{"num_hidden_layers": 10, "hidden_size": 192, "num_attention_heads": 3, "num_key_value_heads": 1, "head_dim": 64, "intermediate_size": 512, "vocab_size": 1024, "hidden_act": "swiglu", "norm": "rmsnorm", "norm_place": "out", "norm_eps": 1e-05, "positions": "rope", "rope_theta": 10000.0, "rope_fraction": 1.0, "qk_norm": true, "attn_scale": 0.125, "bias": "none", "tie_word_embeddings": false, "parallel_block": false, "init": "normal", "init_std_qkv": 0.0387, "init_std_o": 0.00866, "init_std_up": 0.0387, "init_std_down": 0.00531, "optimizer": "soap_variant", "learning_rate": 0.00662, "lr_mult_up": 1.15, "beta1": 0.95, "beta2": 0.98, "lr_head": 0.00668, "warmup_steps": 100, "schedule": "wsd", "decay_fraction": 0.657, "decay_shape": "sqrt", "final_lr_fraction": 0.1, "batch_tokens": 32768, "max_seq_len": 512, "doc_mask": false, "z_loss": 0.0001, "train_tokens": 138400000, "max_steps": 4224, "dataset": "wikipedia_en"}
Each number is 500 + 40 x the weight over its row's rms, rounded and kept within 0 to 999. Layers, rows and columns count from 0. Numbers have three digits each. The size before them is the row's rms in percent of the matrix's.

# gate: layer 6 MLP gate, 512x192, rms 0.27, rows 138-204, columns 128-191
# up: layer 6 MLP up, 512x192, rms 0.276, rows 138-204, columns 128-191
# down: layer 6 MLP down (transposed), 512x192, rms 0.226, rows 138-203, columns 128-191
gate138 100:559444499501474484490484433523546456501571419556617467481548464421467492491473451383526452465548485564501456439489485532481508476590533530520529517502473518481510465440508487471526468426552464
up138 100:493460510499495512440456513507502391494462498518504448568508544428504532435550497520550523540513535477526478491407517550513518537490602525554466449484472424465492524516491531458511552464504513
down138 101:572473526405510476533593479450496467475474539551489452494478514512518522452509468487485548483476529496564466499518537482503525471516487482499454513435535452503546519560510527456522569448464524
gate139 095:503562516487598481534485498483419503539528481497513491522496497448511506469491445535449479548493492534499489533467474486463558482562508561587520503497503524504493499453503446479498584535518461
up139 106:475590538615493450451529497477506562540507481552523460537501579492508505540454414475490545527543524464499502535530491477427557490473493485521479508532512462466492514434546530404501556503446496
down139 104:488493556483434511528450515529553562515532502467552530491493529546511464485519588539515500476517505498482512528462467528541646571542470501451464445480501529554456528496493514448528482524462584
gate140 093:431534437516536411566448481481516459481520478552467606509504539483500526559577480490431467404442542536451543532571454529483512541532533407482499525545477499472528527497410454468510540519478526
up140 097:528438488490489524455507466524500452462505554408471492523487458567538476577527521508534557532541519474503505516466509492477533539615466521524512555581483543393559540560503481480487501427468505
down140 101:505426491424516542431554399460453462538486407526542466455586513479489482510492493473569503462502538516595505506463540443499487504459498551534473532521499538488495576543448485467537535455516536
gate141 105:469530503479477499458526472507480491398490484464573511418496446533470545465508563496491506560457508494513491497547491513520472536460525441566555500527545486523519436537495514503493505589494484
up141 102:464545518478530466514454524456526461458504494526421584450484471560495477447499499501418515502473443485582447493498507529551506468511516460538526454478553512476452504523533506556530545552520492
down141 101:489544522512467501448535489512459528438491519449514499415519575520469478488482504527429471520469526544509572514530553509546478509578492525450478475469493465473498490539524526522488534529489488
gate142 100:443486507425539446462558518500495434547479525514537510489520508502506469498568498514471468610503472517445582453507561479548481475423500514532534549510504507413534580469451530485493451538480463
up142 104:523557561582488555432512490510522494447489500502537461505490473494535559556470492531500487465463418449520427497359413514451441466507518460450517525524521456500556432574475453473493486510551534
down142 101:503478503482503487524481518517471476455446510478527507530447660549516470402511534504460437510476501490527494594533494474466455473552547483460529513553466515506447501443506504523408460490487521
gate143 099:537504461529554560512475420563525534540494491531464471470463489506520500483514505458504443436546501524482451468489537473495545486502523503502532465494471489564463487542578470454582431567546490
up143 102:514449544563518481482465468519582493446467534493480550516512443519548485489470536525409441469503569456518400450508517490467540551489501609496526532435570481588491463501540501486526506493470504
down143 101:546420523466534543472504476492527510459516497542458463483445432508521485489546478539470422490494470564548475455483574499504530581455476527450577525465532545505512524497474510539530568461464476
gate144 094:505536508432496494496450496502495479465496492563507575526515487478483528530514415508481505481422518456493465541511551464481519522424480472530548521472446528500427523516486523527527501495550454
up144 103:481520492464565502538501523502481506505460471480559452416552568542503478545447481572426542494494562470499538448558476454425497524426440457498518482528485494526466553455422519433498562479569486
down144 099:439477461417485498472503546494479486450576466515500444436504518476453567475537491528457449476561611529597498562496531547530536494473494522503485448493567495512475452507547544498457490533471484
gate145 104:526482451423425506547492525479503509488542517508506461548483501530546473486499447502537542526450450423542465545482513527499530453531424403518500519474459490509565443567491574505490501462457515
up145 101:443502467532489517484541511593507454541471522533575544509513530579484540529519465567454504461506567450491510485504465483468484466579547515496429578535539475517526447542445414598524445527495530
down145 102:557556580502548482493526514547441494441510468473467458494478446515485550549560525462569512488472499516432536417455433587546491559505502514519474448523526563471531496462511490483531475478439444
gate146 100:454530514474509479504425519456499531520543556460511536491565506463550512500402482465548528457512473516496507511491528534533511459510450557570507501476489568503499515509492506509503513516406504
up146 100:471433504523473524477488523421506475389515565507466523495488446553444475461493490464474484449503478468462468533488494523493429514497453519590473485547505455497470460486536521461451481462467501
down146 103:511454578463548441542468516524451485503488430539535443597587525502467508468574483490584461535462507467475489532526414538500410536430441449591485515465505483501516492472456446465506587515591524
gate147 094:455499549447437515440463485571501452426553429486490563488427559463474486476601496539469444552519477503465482525495439471441537483496529546503545441411553510550519476559502562475495571506565499
up147 099:504508521468481536513476595476449508557601507510529518505590465446386526508465526489552578515506509548542489580480533503585468518530473493533459532567455513559499404504508395472492458527432492
down147 102:418527475519499518540567456479435552503502475450397476493479478459470497496508460468539563472485436553455552490450475543545577518533478507468482500505488529542511521529484506493498421493502476
gate148 101:518509506524431572466437541562542440492503477571494556417507454474450459504479498542493518456453375457475415449558476455484523490461473553456494495512530550430530503551450494496456551466479478
up148 105:547474495538502429490547438522425567443508450542473458502485525530530447494498508543474492452526484544512547412501540510530531536539525448438524518586425486538560464494460562519493463474469547
down148 102:546514450456531485492473483481457482443461458471466451446506507505589462490526528577533487528460504575457499445473441584505487492518522501512506465534551518510511441488445528550456499407509421
gate149 094:491535438457435496517472553504480478497577550490527476531546452458503475524505508522512484502460447394485440508434484487489503494560493424504428519556547488501511491436397513502488497497526519
up149 096:540527562540471511513505502475481574460579528511417448551481480496464516530414467494491514486441474397534515607504490508552464515456538510480508496405495469544480504532452502479516536510518473
down149 104:516523567530436526494532467488480479494505517545528496445435480510466617488412554547466479547527527565472450449485491468484481524502542479578441510498535495479471457555548513507473462491548536
gate150 100:471533445491521533466559462533514528485531499492474473537597520440540556444499530473507464436550542472489407531469459482552501477550470536538465462453481496496533566519504491535456472495446524
up150 095:506477508490455456464489485506483549515534523539468422497486471516518458477452457509503500547505517553514493510430479617518547506515508459499459484469514439536551492566497543489490459452491522
down150 101:433447469546540526485427543442511463622547514517493553532558532490466498550514504510468440499578477486523616507569562491526478410507497463500512545480506449525487523524448466481470472517550456
gate151 091:508499521441565516556458524468498484472527527504474459527514532533472488458481482428478536529481479530548419448536577473508420477432482484449458550497519543518485539432496460484481486514439470
up151 095:531471511484470506484465455402476484495409440441469519469516479517478507476495531541466499483496516475478475489492439500573554516485512493453549458525496407502559468513454517570580538463520494
down151 095:521475384478423507492560431483476509477456524466530553547466421483549462610485461508560553459577463460455473512592530463549505482454477504490452540492541437486557549534532497480561521506505462
gate152 096:461515494538546502510515541522558434527481460526422562485472520500427529444503530506494502618422496450439528468537468482521461446460432472453558538493550452523461503466487540514525550480567453
up152 100:521547508499535526507538502521456451504511519494508583434405458467454525571464505517529481562454503520486462552500559533439537505484500509537503500527521450478546488503535472575508519491493510
down152 102:468530491521513542492509505473496491485519461481564426500539544495489524466455527439550430435464483534568504482511455501526533527548464427585430425602518477545531551424512487510502495498495526
gate153 099:518547530480479523531547544515491580460483479454520468560543576492490529446438538532471445509452532405465531460521490502531485455549458466605475519423495508466450514568445459515589486554460508
up153 093:517482430470460459555502517450519523578508511499522576581497465483499504547458479522503468544466406500509502472469501514482469464457541553561444578514544490519564470483488522503557521496475499
down153 094:608483544492474484539516475480488490464474491487482493519545462498471488493457599484532472440432524491506436557555477527540527467505462443476543452499483520544473479471489490464546511485616517
gate154 102:493402571469523487510473509551546457578516513601464522507501467534490535512481484494512430471565428463545500539485526463538534421519514580535452503528511482449494444515489471556464546509502515
up154 100:499481476504553488606484519520618514495551456456517423467483539500531542514480481455513459586429540521539551545407456491543473534506446449481548501505499517539505487527424496509537476491508503
down154 109:510548469584437524467490522487372499514483532527469553553407533490583502489545508524482473460513512470485492452498474538471528454470403466453422535516495460525552527491488513525544545493509514
gate155 094:477482475472538489499521489462439575516447499478532582447476505551564444580477488560411451522516551491398533495489465443486509512567417529453471494463513583502487504504488430464480468570436496
up155 093:461537490532479509586448475508540520376513419498468482535518467542430497454543455394533485506461487566512469460495469526536473438624528497482544508515502501565456461501456525497565538472510495
down155 092:430489529501497485500547589493485502492492553495534483560534528504581481497491503548456591568537480480548515543456482524425551534464475458540462534474543497538539531582492455547475494418494501
gate156 098:544470511424496515475534525471514476442486476512447512486517479451449505564499532453506537501438499522496487516488509510510484516591442511520516469563423476505488427545510513552470492474434534
up156 100:474598457472545423547592476444543519449464493550504621482521509521494572538522493498472494533574493550463484547451470537539503473496483467521463466536487511583516446470518469492480488499416459
down156 097:558488489465457480469520477441488532561478498528498534518559412400542503486491454524461526489543497489518552482466515501489469497527494461597541544507528473535566487447505536555487536454531430
gate157 090:502474488491512584507520524538505566547511589483436517470558423487527576543553548452513528548489523523443504476484407468477523478508461556508489528432477507482518506536555485485478513513476466
up157 095:471464448473548454501528506485557494513498496586539517490460472451538528477508507417474566487486509493564506575488552516528524595491465494476432481500473526471513489552458554503532495461601422
down157 099:513408494471483452512486542544509553487509482561526533545540448497545421530514521449510490500478533530442482487544444494479475484493538452566491500503500475456505515491526580496460567532495436
gate158 103:417484534537493471504489468500504493489461507473513483503478477567463503445546492439470497551496517553500526557484509542479483504460488460476507486440483413500473471483476580451563493575524465
up158 099:500453508583552500475490516522557523559515503489519508536488506486454498490479469503507530533524455565511424470525529523583500438540503580475459479548497511441488443562503516448473513518545506
down158 100:537549400561505457485496466466499569467525579456526580467471503526534461506462480473485511462526492545540508526509497527509461525366526546504531492448564519495482516460433484495471448507520519
gate159 096:541534490481465503544501460479549595498530548522425486455508514521511520582500480431484558514544533432457516495545506480538507574520504530529384510503546431544556466498510515492530592542450522
up159 095:457545547489493464468511453471570512530451491527422475451488485533491518491493546461525511490526544550530501584508422576511493461525512516490405512539520553575501495549530526492481453523469526
down159 102:482484440561493476527514527481526446557537484498485627518495465491565543490536414486462505531461433487453480489586515501474451479573446479541551487513455445529498492565536459490442436502557497
gate160 099:514497515428478533548510510518559581543557464556518549476456530547430502377522467465539498472472568564496507547519543380483490448465485543540494536465485537534566502453515605528503488552497473
up160 105:568445569487555580437531508567470484495517462486457464562527482495545392541503562528572516515547434522415425452565511534534434495503522512468514469504578503494530477443448478436463560450528508
down160 102:448494485473487443489470467477517477476441571510467475485514503539535455561526546513485556457511529461520420470505468538519480471533469587463490454565535475458487517503460494507497503495530478
gate161 099:526468538502522549489558516463484524488474456545506465456541539470504547533427495515564473521476516515472545549421528572464496511438545521490523494427485502524489462507517534423454458521492535
up161 091:568500526513446517513505557514492495469461542477506493514518420513543541586489494411528533512489478508510492512420535529478507507538515518532500461473574535534530532546504575454468448479483508
down161 100:523543461548568448515418474469507559523451496492471443467505539481446499567505599508477479518509388515529556494517481531429519540513482485475537474470513561467498442456548465511507503498502546
gate162 100:569531493457459542448478474537512532489513479531518466519504452506455555443540538568458533552555455489587516458500482503493575469471500465488461573516485515453473546414456460518464543477518496
up162 110:444506560440550437400452508523487486405560407569470458534500486474535464485525552471505558503516489511511495461485448503452478465493532474516416557524586575497506552569508476550464519444524584
down162 105:558457418430539511440532538579501501460480490535508450438550483445507577488474478477553524495487458504476444559477446543528543448513421471593522484501550547514520557495529509515568481526569485
gate163 105:488468468498523542472513520534557572508470566507444461491535450506502523533498529475461508411589576494508492506451521519554481560492457537492518543468488502480509483474496512477533523471550598
up163 094:535455452517457525536514402510498437535512534496533456446493507564538463437504505575558523467459576469411499525487536566480496496509565498495491552509480558445523470529481487561506434514502475
down163 100:593501580456527468478527467533467510469571619428484534462512492543514472539529488516465505505510566526431547466480488573503484528574504500541509443530468509480535524503387534557427499475454555
gate164 094:451515454539467512546520537525427511540507522480511496498393464586524491526577524462531474505524522512517504493475464419427486537582415460544465493474448538470499473487547542483490455473448479
up164 097:460440523583561576468467432549480540494492537531507487518480519482492562476444442479534507429509580465495461579580470459504491546569555431467499462462429439476513458510510463496534530500510438
down164 098:570466612492516482508531464530509459490500573453495503532452446557495506515529514443507455518488534549480428471542588486559439498494432490491493456536534512516531598483463487484553473456532586
gate165 099:438546424461509514494543542539499536546488465470508555479594536502452506538506561515497500557465508415463485494588452458469503522496563524481498462517484414554588452497493435452426518526426454
up165 107:488413570526469492472577470489477506400514555508498530508500490557500505554479472520531493520535586523497520544497559445461514538476528511546480502503519547492482534556507523534572496465426526
down165 104:462512510506535505533407521437514534470481483479473464504532566412443518538568510481580573539521484492471538549488504441475549538497506458484490491502429506497525467485566448438434504446512544
gate166 114:446461527461537464489496473482495516558479519531542480471437445526536484480430496493462499549536538423428484452536434470454411436465474518538489513569536540475578521469460551463534471569498486
up166 113:498464488502498516478544485474507465399563541517490438538483502542428526521463514512460472479481501468503551477479532499500477514604488487515541535512505481528529508488423539556507425541452570
down166 108:489444497529525456481544469455487478409466553542518512526526457580452563528488532500493485574501457472524475562482520486499548500513550514516456533482526486518535506511481539499400464492568554
gate167 099:498508485466621509414511533488538522436467464493525483488624459465521487513530516556531555477516588485535472445482528512496548522473473544573513495464457490482556527428472588497465436472520501
up167 098:512595479524470541523467515545430459483487552483554441479464486538492446434455452509448467499513478481526483527526543459455502448549516452479622507481423501504551470424511481449409506485511455
down167 102:471545454530455549422482509527461491385542494487524433549508479462516467519552477498430497444493500492508549488473478532517555491464506564542532518472503490559480532519515462509473564475501485
gate168 100:559518560508527483556502475512468483496531473477484487457469499433481557555540579477529496480528525474517544525495485478492501475469440555386492490472503469490478496643538550482468445516500569
up168 096:494528563483501548524475468556570575528520514512531522502513504485506468507401504439468565479539444499466546490468539434548530527465539440467496439468526470528566532566490601538475481457497543
down168 098:526555519455510484536511450524511457474438570553469483408471440480516477455464471514518503527524540574582471531503552474559526541519501493437441467588504475534512585504462462433508466479524524
gate169 102:459510491482452510498527542471467513480488513571469544463502422470493511490517507632502539504518541448585469481432509565543509514510530505487561525491497511509524525509473512521515442543407513
up169 102:490484512507480474482497514516518514542498534539582496455483547590455500522475513519539443532495510459564558477501520580522449520486418451550488434459554528476525503556566519454500511511532525
down169 100:465492431476521521503540546443507564473462536549522500458478494466552549582507498456532473487514476467620491517478570417504549507483507508554520477495538463505535432505499494469450561478531565
gate170 100:535531566549519487464458572506508465549531470530528529466484454467497486515517547489486432488431471558479557524483455445534547577528517495518535509460502493552508522468580586515514469488442481
up170 105:488405492503470558567502507488527432484500531500463523554515496552512483487509465457488463437494469542502518492516506488469513512485511454464528537473441485554491458554463462438579483472480557
down170 102:441448425495467489508509554528465499505479513585491493476498504517465573485500519543543502543513500485528572510536523521398497561420508569505459487515482543408547522517519520526440512537507486
gate171 093:521538497508507522475424567516461500469499506522536476503553528536437438421484517473527487563497554463537525462496473479441506523478529521514407495494520466472545516480573562527584465455395458
up171 091:577525565491485491511514460493461544534520491493593442450459512501468557440477491494461488556544496513493543550511520552522494465503485441530489421463472524503542442517475416538491559540548485
down171 096:493451507478545515543543496473530518463487510431476507469465398465523483527461528467514448509514484506525500528484472430523465513573520560526513565428503524485531524466498522525589535512497413
gate172 104:522429456486502542506506467566514502486460447480536498498490520509540434495469515533543453557428546391498469523514553506571447539468487530551530463455487431530524496440546485561492492548507480
up172 108:553458507449468455512521529477495449474466457563535543453524499493514500538439498532454550547479576530475560497487461470497495491469450467549455552574497545484476524489415458466539489557463525
down172 099:463511541517484435504535461480514540424523504589467547454520462467484481523459457429482534528507416499500440487529515509491468548478508513535438496549525548567493537487478479488498469402486479
gate173 090:517543515446501419517501490461531468480484454591444542412470489485446532484526485489514555452486486534457490478495520504481527558390461474476471524496435499428543541495536514478538467567537525
up173 093:517472499518541592434492517529464511470553482452525412548447466562491492480485511538512541504494568473451467542478518416473508470515506546452580602446518526535467523420464572501446499459506547
down173 096:486533492539465504510456542571501445568430492495547524511499483450467553445506473510509475448447414470491557509487519527525504462502466477545482480469539406530478489545516508520493482454524466
gate174 107:483460542466525479480499569488554514452457515497544580510503529498428496528554494514567529471444514433498547477536474480419471506560519541485502512532546469513516475537540445529527422477525473
up174 093:544545475528477443390537492518456441516505494555526487512551423535473466517451515491553453549503492502482511543519539613500484505473495434532496456447575554449512515539490496557557462542546516
down174 095:477485522549534495527523597457436460448418539553409460557493518489520535512467562455451509529474524461488519514568495534523508519490439514545521517516446470454504534464497482487447471513479514
gate175 104:517483479493477462500494490491470477547516496447516481507470538485487430496538506548522516499428514530498457443499549470500474512491516435483512505487502518453496485606437496459498540542500466
up175 103:541499481526513461446453497549439538491533563522526535496601428497526492466549524524483447481498515527473464526545541522481484481501502437443502493470511493502527496539505438493448493518526538
down175 102:461531524498568495500460539396491465493502521563479475485498500527544477494467487569483555464551509469548445557499547480466443480489497546533528550519505529401541518462458575528462480432539525
gate176 095:479594512508495526488486550481556441523485494586458451507483489484494475503516541488467499535513485480487556487550524499494523510399520582502522539448556492554416500527465557514492479489518505
up176 096:474563509424478435552495523520492422529531462571529493495494474531430502485539465456489502417458515489550464580512526460517547458485514503489560580461524553552474518477476515531521463614553479
down176 092:521457498486532514484471461416538475447467505551460473479536491496481477475445470388508541510520494548547492467563503470456503501467501482502527497536509484433455538521484427470473404456548548
gate177 103:551466564467503502519549490390472482489499512467484477444495578525511522569489461541526402506506586486446527524476538488507496536583527470491515540436512524435502459449467482511504532513481547
up177 106:512497482418503503507550484538464555517458503472443441442609566504509501497481550511500599461477441571530552469489480484529517467481516492430468448506546460527574491555475512482496504488484457
down177 097:498452508515496490508441520496475508528564530491498452475510459541415452437495483505477426452455562470439479529535521516552563424531421528459435469489511561478516534525503537489600549513435553
gate178 091:515443489530529531459457512508475450561450499535515514526480482506422515493487504528596403464539543474532531459512541487476540505459523456506529509415464541535562449468536496463479444567572511
up178 091:491473534542530528503450468440494525514550504574475547553501498513513504514378534511551484510498541478448557538471548571485466505440556417522489461507458474481465507485508431473487539480478532
down178 104:417526476526541470516490444508507525526504490521524497522466530459488533503451518484446529432494483478502546447513521445536482504504472492488455547510507424467461431471474404528566549513463472
gate179 101:587508509516525436542591505516501512385495487501532530527443399481499507531438438498505509510432462576491532496580547447528512510551512518568486468573563565529465494539521529487462494498487470
up179 102:479488530579479526514522520505538511448562478440497570473513524441509511536534490440502555559505461487519457472510482531474466504463530495467464502494437456620522464497472591531544475508479545
down179 102:518482570572535471478459551456491502554522491533559505506486479455515499549493530508496532470411473541458533512532599464533460505417550491499526538485517545514493473464497460444523515484575509
gate180 101:492554556542552500549507492436444593558501518563505471528504458491545509479566555484578445421574508534444466469472502522432531429521523512397463482521450517429524505493470534484495476522493492
up180 099:482539520435488488545490475503453463474439488536478552558525485532517492469401400455575494493551540475478523503514547611518460494484556455477516525474548498502512487482482566413485439485520471
down180 104:491490533426441494462530464556537508549565528470509507448461484573487519508521497542484387567426538556483501407484470532495437368459467424463521510495476502462518488486430476442561529534461457
gate181 110:535540445460482518489499526530437542505508529501494412569421483494489581467548448520495586513492490508479407519417468469504549584499501480478508517481455558513491512517489477455517511507493464
up181 112:506423502480459570469448528505556452513460525509537479493528464486526387511440498479491483500521478491498450466462469514488541484499565441482446464478591471578585437525457544530407480428534492
down181 104:531573538471447486424458448437536504421541514462462530521508493538524476485478497454533520512515501521538540517471473490488486464589547527461443462473524499567524505439497473512503500496492556
gate182 097:527445499503516462543484513439469526519512499542476539510530599463469475571549497519471552407503486493463563517479536475517520441447417485432479510530543477519450462438513557521508496461495538
up182 094:496563481443480508543460479552503540494471482530525442439386480458536519486473445481509514513446454460492535540527512514612490492608591480522548537502537492539453504602455482546547459524500469
down182 098:535433529510482455462552466539516506527513492509546498495393474511388561501515501519460462507486483515438528448474543415479503506504530490473515580503483407515516477535501448463506504555498548
gate183 099:514531573508498483443493477489451524494536506567445564542495512518503519494473535517491475438465485455507431492499562519460604533520499503507489501537427510522511541457457455516450520550515520
up183 101:506499541539555484494401492478460493581493525503464499446535465479517530486514480513538483525528517457492467465584529496518489483450523541531550463586556478544507514481554502513471535460534470
down183 105:579476498512420464531493540531462505488507510438496488487449505438491450423571512486456475480521507535480483496518497522503562564485447542481533524458543484542504504518493524484456485522529524
gate184 100:477457517509443497449517553555515561501453521486528519483588490490491518513460536463470484451441510491478515446568529403472525488507481417515527496571514423566466474441568506484500479479464501
up184 104:509524524496494503476523496560420491472539499543466490532435538459448522512411440557501519533518419477472587585453530512449534506440570533494495554401497550520523529515522428518457496457518571
down184 100:468476432481475484484411544484555529554429477486492482459534461472521527573468470460527478440486519556546529541572522464539570447527510492529521506527479497649461528538523468438529534465397505
gate185 101:495474460488548567497542486572505499483519475470451496543534444452507467557530553480497477505460488485486498490578485534461436471526459540530534464492510452481511489452526476513493501526478525
up185 099:440533497516578509474488612580457568520513546578514455403531488481509499509523512556489562424424478498567480471491526571485488497491514536493513524447497421474488507509573522503510552534465523
down185 100:538483492505429528529552476472507529453486457449500489538566444579519518513516521486493468488514546548492444508490521515537471501550475579483482490481532526444594495488456485600548558465430487
gate186 096:519530465499528489578480470484527490502481555438500494506461497540506536447565485438449532573486512468523470491465500454578558465525531622488485499457501463454572457513457476487497385496484441
up186 104:457526430525474477527512500480455489594440516509535482538507472486524504509507496582514358479486529577483476508487477512503530531461468498525436542554519491464486500458548440527447510523474452
down186 098:515591471520494547487456528542497517390546493527498445566571479490434518425523499546501510392516539481477469483504441485553522546518485534471510482457583591445436469460491422474599448542457525
gate187 097:542530494495474500464482530493412487554517499496511484516517474517542483468442515515545518574505434509532510434512537478577563530485523472516487492495509504448460545505474449522520534580526479
up187 100:557503491581581443439481482490549564494502470461485508433577549472484412458510434543525521504546449469510568509437514506513438498540576569513489465486520488488465532522475521540518472477493532
down187 100:520547512419571542536542550559466570478537490529474489527467382462432497490492510541520467530463460557473484448514575541520480527546417501500498516466460484517563559522583458490575455512571466
gate188 096:464503545546485540476515538488517530490492403439452506569432457519547551414512485503490543506528448431513498542503501537429548469511449450514483504417484521436498528536485509516497455503481503
up188 094:525490488467475469471532503437473495531475502450467491451517530588467512470482491527508518578511556556494548485528526601502518486505486497545484549471477503493496572541519564519462444456464462
down188 097:484506493458516560572493438472442502506438491507564545501504519456501467555598516483463501511452483517450506520535521508492523469471509470442541527573501490445494443529542473466412524517470538
gate189 091:466530508501484495550519547496454525529510486469510515499526497524564511551528479516486427461509485455450504437475501495536498553508484409485491536550435530531599481460565489491477466477464405
up189 101:501516489451524533502567474533501522532502536544500418473528509435451439482512514516494456449500541491509516492504472481502573523546504472568441523505496460517535538457460553477487535506483474
down189 093:587547521505432517460462532473483517385499529517545577500505501473496521497504460467483509413527432574539518463483509509566425443572518503484527481417579504475576510438565483528511512499461496
gate190 097:490546458454527483449472496448496547513519483453473534551565466474541477515516497482488563536508490566477541485489509528552499476525460641497470540477455560505548549506454547509527544485508524
up190 098:531490467477425496510560493473514511544493509521546597460517474486543509512548574450414523481457536425481429524442531517481512503447576528495467565483459512486488535397425532475473517521516577
down190 094:467524607519493493495439558513481575456490497487472445530527522546434490536491431484508481611639411574541523499446549487490482517559510470477482496520506494512516462460490449520484502461481450
gate191 108:475576510496431462500508383442531498538533516476502509490501465556457497515477500423514518481457520530447558484537482497487535514490551475453527548508492470566433496516489516489517475509476509
up191 106:484515440517509556452567485477477452501505466541513561435418456464569494540411459533466515541466534533501533508432506576553582417430489497442490489462501481574479513479566447535523490432515501
down191 100:481521538453530492537475454467465548406468458448454522512510447444474513564540507503520473521470498395470513487615481589485484498484492503475501467528502566493551574460444494443475528484457515
gate192 092:499489491550465455513477467501441462550479536522501523444497468479551578502462516534480446444490450453473532518513462519524630503483471479538469489521494496465490563468567510450544512511558551
up192 099:497519505473525591489492547546508579485502504488478539482483432502471487469547509499482497518488514591534540415476450504403432410581564518494502491484505520434489476509547484507445469537542447
down192 093:462466530486550431581496449442499526478531548453504522460497539446439442563505523509524504526504412461486508486541569528573515547487455491458473461524497433492474487466492432523458502544472545
gate193 105:495468499525540455473425538481508512417511529498515530529559444516507467455542504519477482499544413538456506547460511521566509511498391601505479533461484518485525468574525500600606472557541466
up193 102:487490462487486533495559621505484457458466445511517552439453459507407496505461492468443473448425491545522508503501476519533516531526557474564466450508533468444501506507535412503500490511465524
down193 096:515532464488468548455471403542510533444519435456478473441469510439539520425573519559458501487545546504508491462446521511466448457526478554559572539478477512461434489547478483446456614515561507
gate194 108:468461518426519498566400492520529538493512552515454487482493473501493508475538471501485499441544522496529514580468517527546530455466515544472500481489405456511441520507547495525503499490539502
up194 106:487433540472544471459450512519465456522472525514535461595445494549535498519568550511445522455480512486531472483502534493474438592470502471507518543536565526493439518409536539505505494553501504
down194 105:470444650471470470497486465559466474483512593462506525525423569539525539468525532452474503455452529527477506520484497561424472496467469489490511468560540509425414418513562507466491512502484520
gate195 103:539440531563552548528466547454477506498502504481495511471514503482450559501501475544489546536550481529469424522509490461476577566491491512529517445490542516575492531492500503478527455516525501
up195 097:494522524507521528503482533546501503583525521519502552478519474485512516469560514482508584495549535517489505506497533538504526498524557461475542495445451438509484491489511521481556569439485497
down195 096:495512503533554525437460478471488540475481512568575433510488474558524512478524450496491509485503476536546496571468557478541601508524450567501510523585525535498512550451447539516455448461511566
gate196 116:496494426474387457523621498485511496473479436589516420523489548415515493492573508486489483456471498559524449470557499453501534449465528532517532475460555507462520477499456523438439449516521500
up196 115:461498573501491488453483539503480431534562552479473527508530505512507529493497457524461529573550511469486522553554508490514507528462459461394538470534459516558477511475575504478472533491483572
down196 097:491462516453451507464502537485520520420467463559481480513507467506581587486519476483541467513498508511543483481534516493547458480509470528649453545549515427445519498528474546625495502544499499
gate197 102:519552571471519461499486469478453474534515559520532555531481514529434445556461536495586513490530553475524498451528530515447500541486455531475526523478486499517488501515462448500508500516586548
up197 102:515538546512556458527505509469484472471527485459490468509427495413612464541491428515508501475532469446481472449503506469457553516553468491542514505541485565476448513559502480500562527464522508
down197 102:525513492512548574485504442462523569490528498445445533587521509539469514482486512487451566545472554477511496531468565544500542455489537473464454520492493457517472491513553467563567478492508445
gate198 101:489532422449506462516472466496529518462497455470549472479569535453482457493519512503502536473498467454491465519501526441495503470499508540461479460418504415376510496447506493499534475453417479
up198 098:439490469557553502484458468490546478512494445565552518500421503522503480546519523460560471457464548477535485499501428493485567495502535475540560473495500465506507491467466541469546478454520487
down198 105:476515496573509532510482445483493504384568414530498522475463518561497525492490471599434453469536558576500488506555542503519506519480448609504581477476541492491562439463478522515465520483532570
gate199 100:519602544515553441479520459426554507494590558468486518488438535426493498529497526549578527562487524446464503530476467534486485504405438533477504580460488554452510542438546500473456483508477524
up199 107:491478490471524467494540510546515536533493550431529568601497494508476571403475463511501527527520516473537543455524487474535510478458476526447477556483529546493532468470494451459454512536492567
down199 102:549524637506504488467430441452485479423545458523556531533494486535483481491505475466557580522518521527479483540519514494440506511558493484488441570479472472462523508443573463409482549495463535
gate200 090:511514516501555506592546515493422437412453527492564516516434506433519427532479535445509447470476497501511563437541555474561544521473378450522492441490491487486490453525521541516567438473458528
up200 088:444483457573478484437487503519497550446407439493483538505486521496481482475542457514409522555473485484447483558467450491495540480469491496495479449602558546433511590437471527516419561556517443
down200 097:492462473512505451509517494504562498497514579545515565472511481556604425513478520447456536493549493533572480520394519499516522499481530549500506489541516495503528612481440449520547479505517466
gate201 102:481550437494443577485521478520379604458496450446516489480470500493498504460549547498590500497555545455473377487493487456541527465487507553511461463445525441523515543548483493511504500507495526
up201 111:492406454463500464462458477462467455469478462490482538532580491472492482529541395459476465496539485525473505544485539585501533485484493513502514545565474439443530491521541491517507519513555521
down201 107:556508529550520530483475482513529452495507497506470484610399541537513531529544478492548523473524485473527496551569498485532492536454549545436497575529489582453494476438547482484409474425512491
gate202 101:459527546471474523505540501505441474502550528517508481499453488497563494612489526476441502514469586464481478487483587472536501526531533457527467502463496499433503494494553489486419544561471505
up202 109:493425540446463468497488481508558500495606519456520458481505557467483485502502442518592517499448483533483502500453564554546436442531596470523547516453512513508523551463468558485541495499424524
down202 101:495501550507492389436587453447543487442501429485487448457421500470429474535498537455525532628533536524489476476456501548522531575508519479480510482433537524446464608509487463464516486497442550
gate203 100:541526542492469522507493490498511437483483520544461589544473528505552526479508453468436462535520533477461557538465497489426511490453561579502506469518493533527428537564515454375520544468508536
up203 097:450503518509534483565537499480492552520441483456526556530439549460499446474461448487502475478552432515416453473549552442535474512464510433499450482496540513445531460511501516450476536592516565
down203 098:578520536536528521548543464517539546453473526526574481524458549469563483526463500536517471534541498525584484485516527474576576499480494478563459541571500492509490449460469447501528497493502499
gate204 096:492556480452453465502426547482513463532514539534514541483463459589499542471542510575497513450504493497463543501450504490508442501505474547442466519500559535561461516486485468529518507515463526
up204 094:499495476529495530493524532497430472524484519480565470481532484471467465487501477392510477516551467465476472474504434513393497439494529441469480569504523524524469507525579514503481480521512474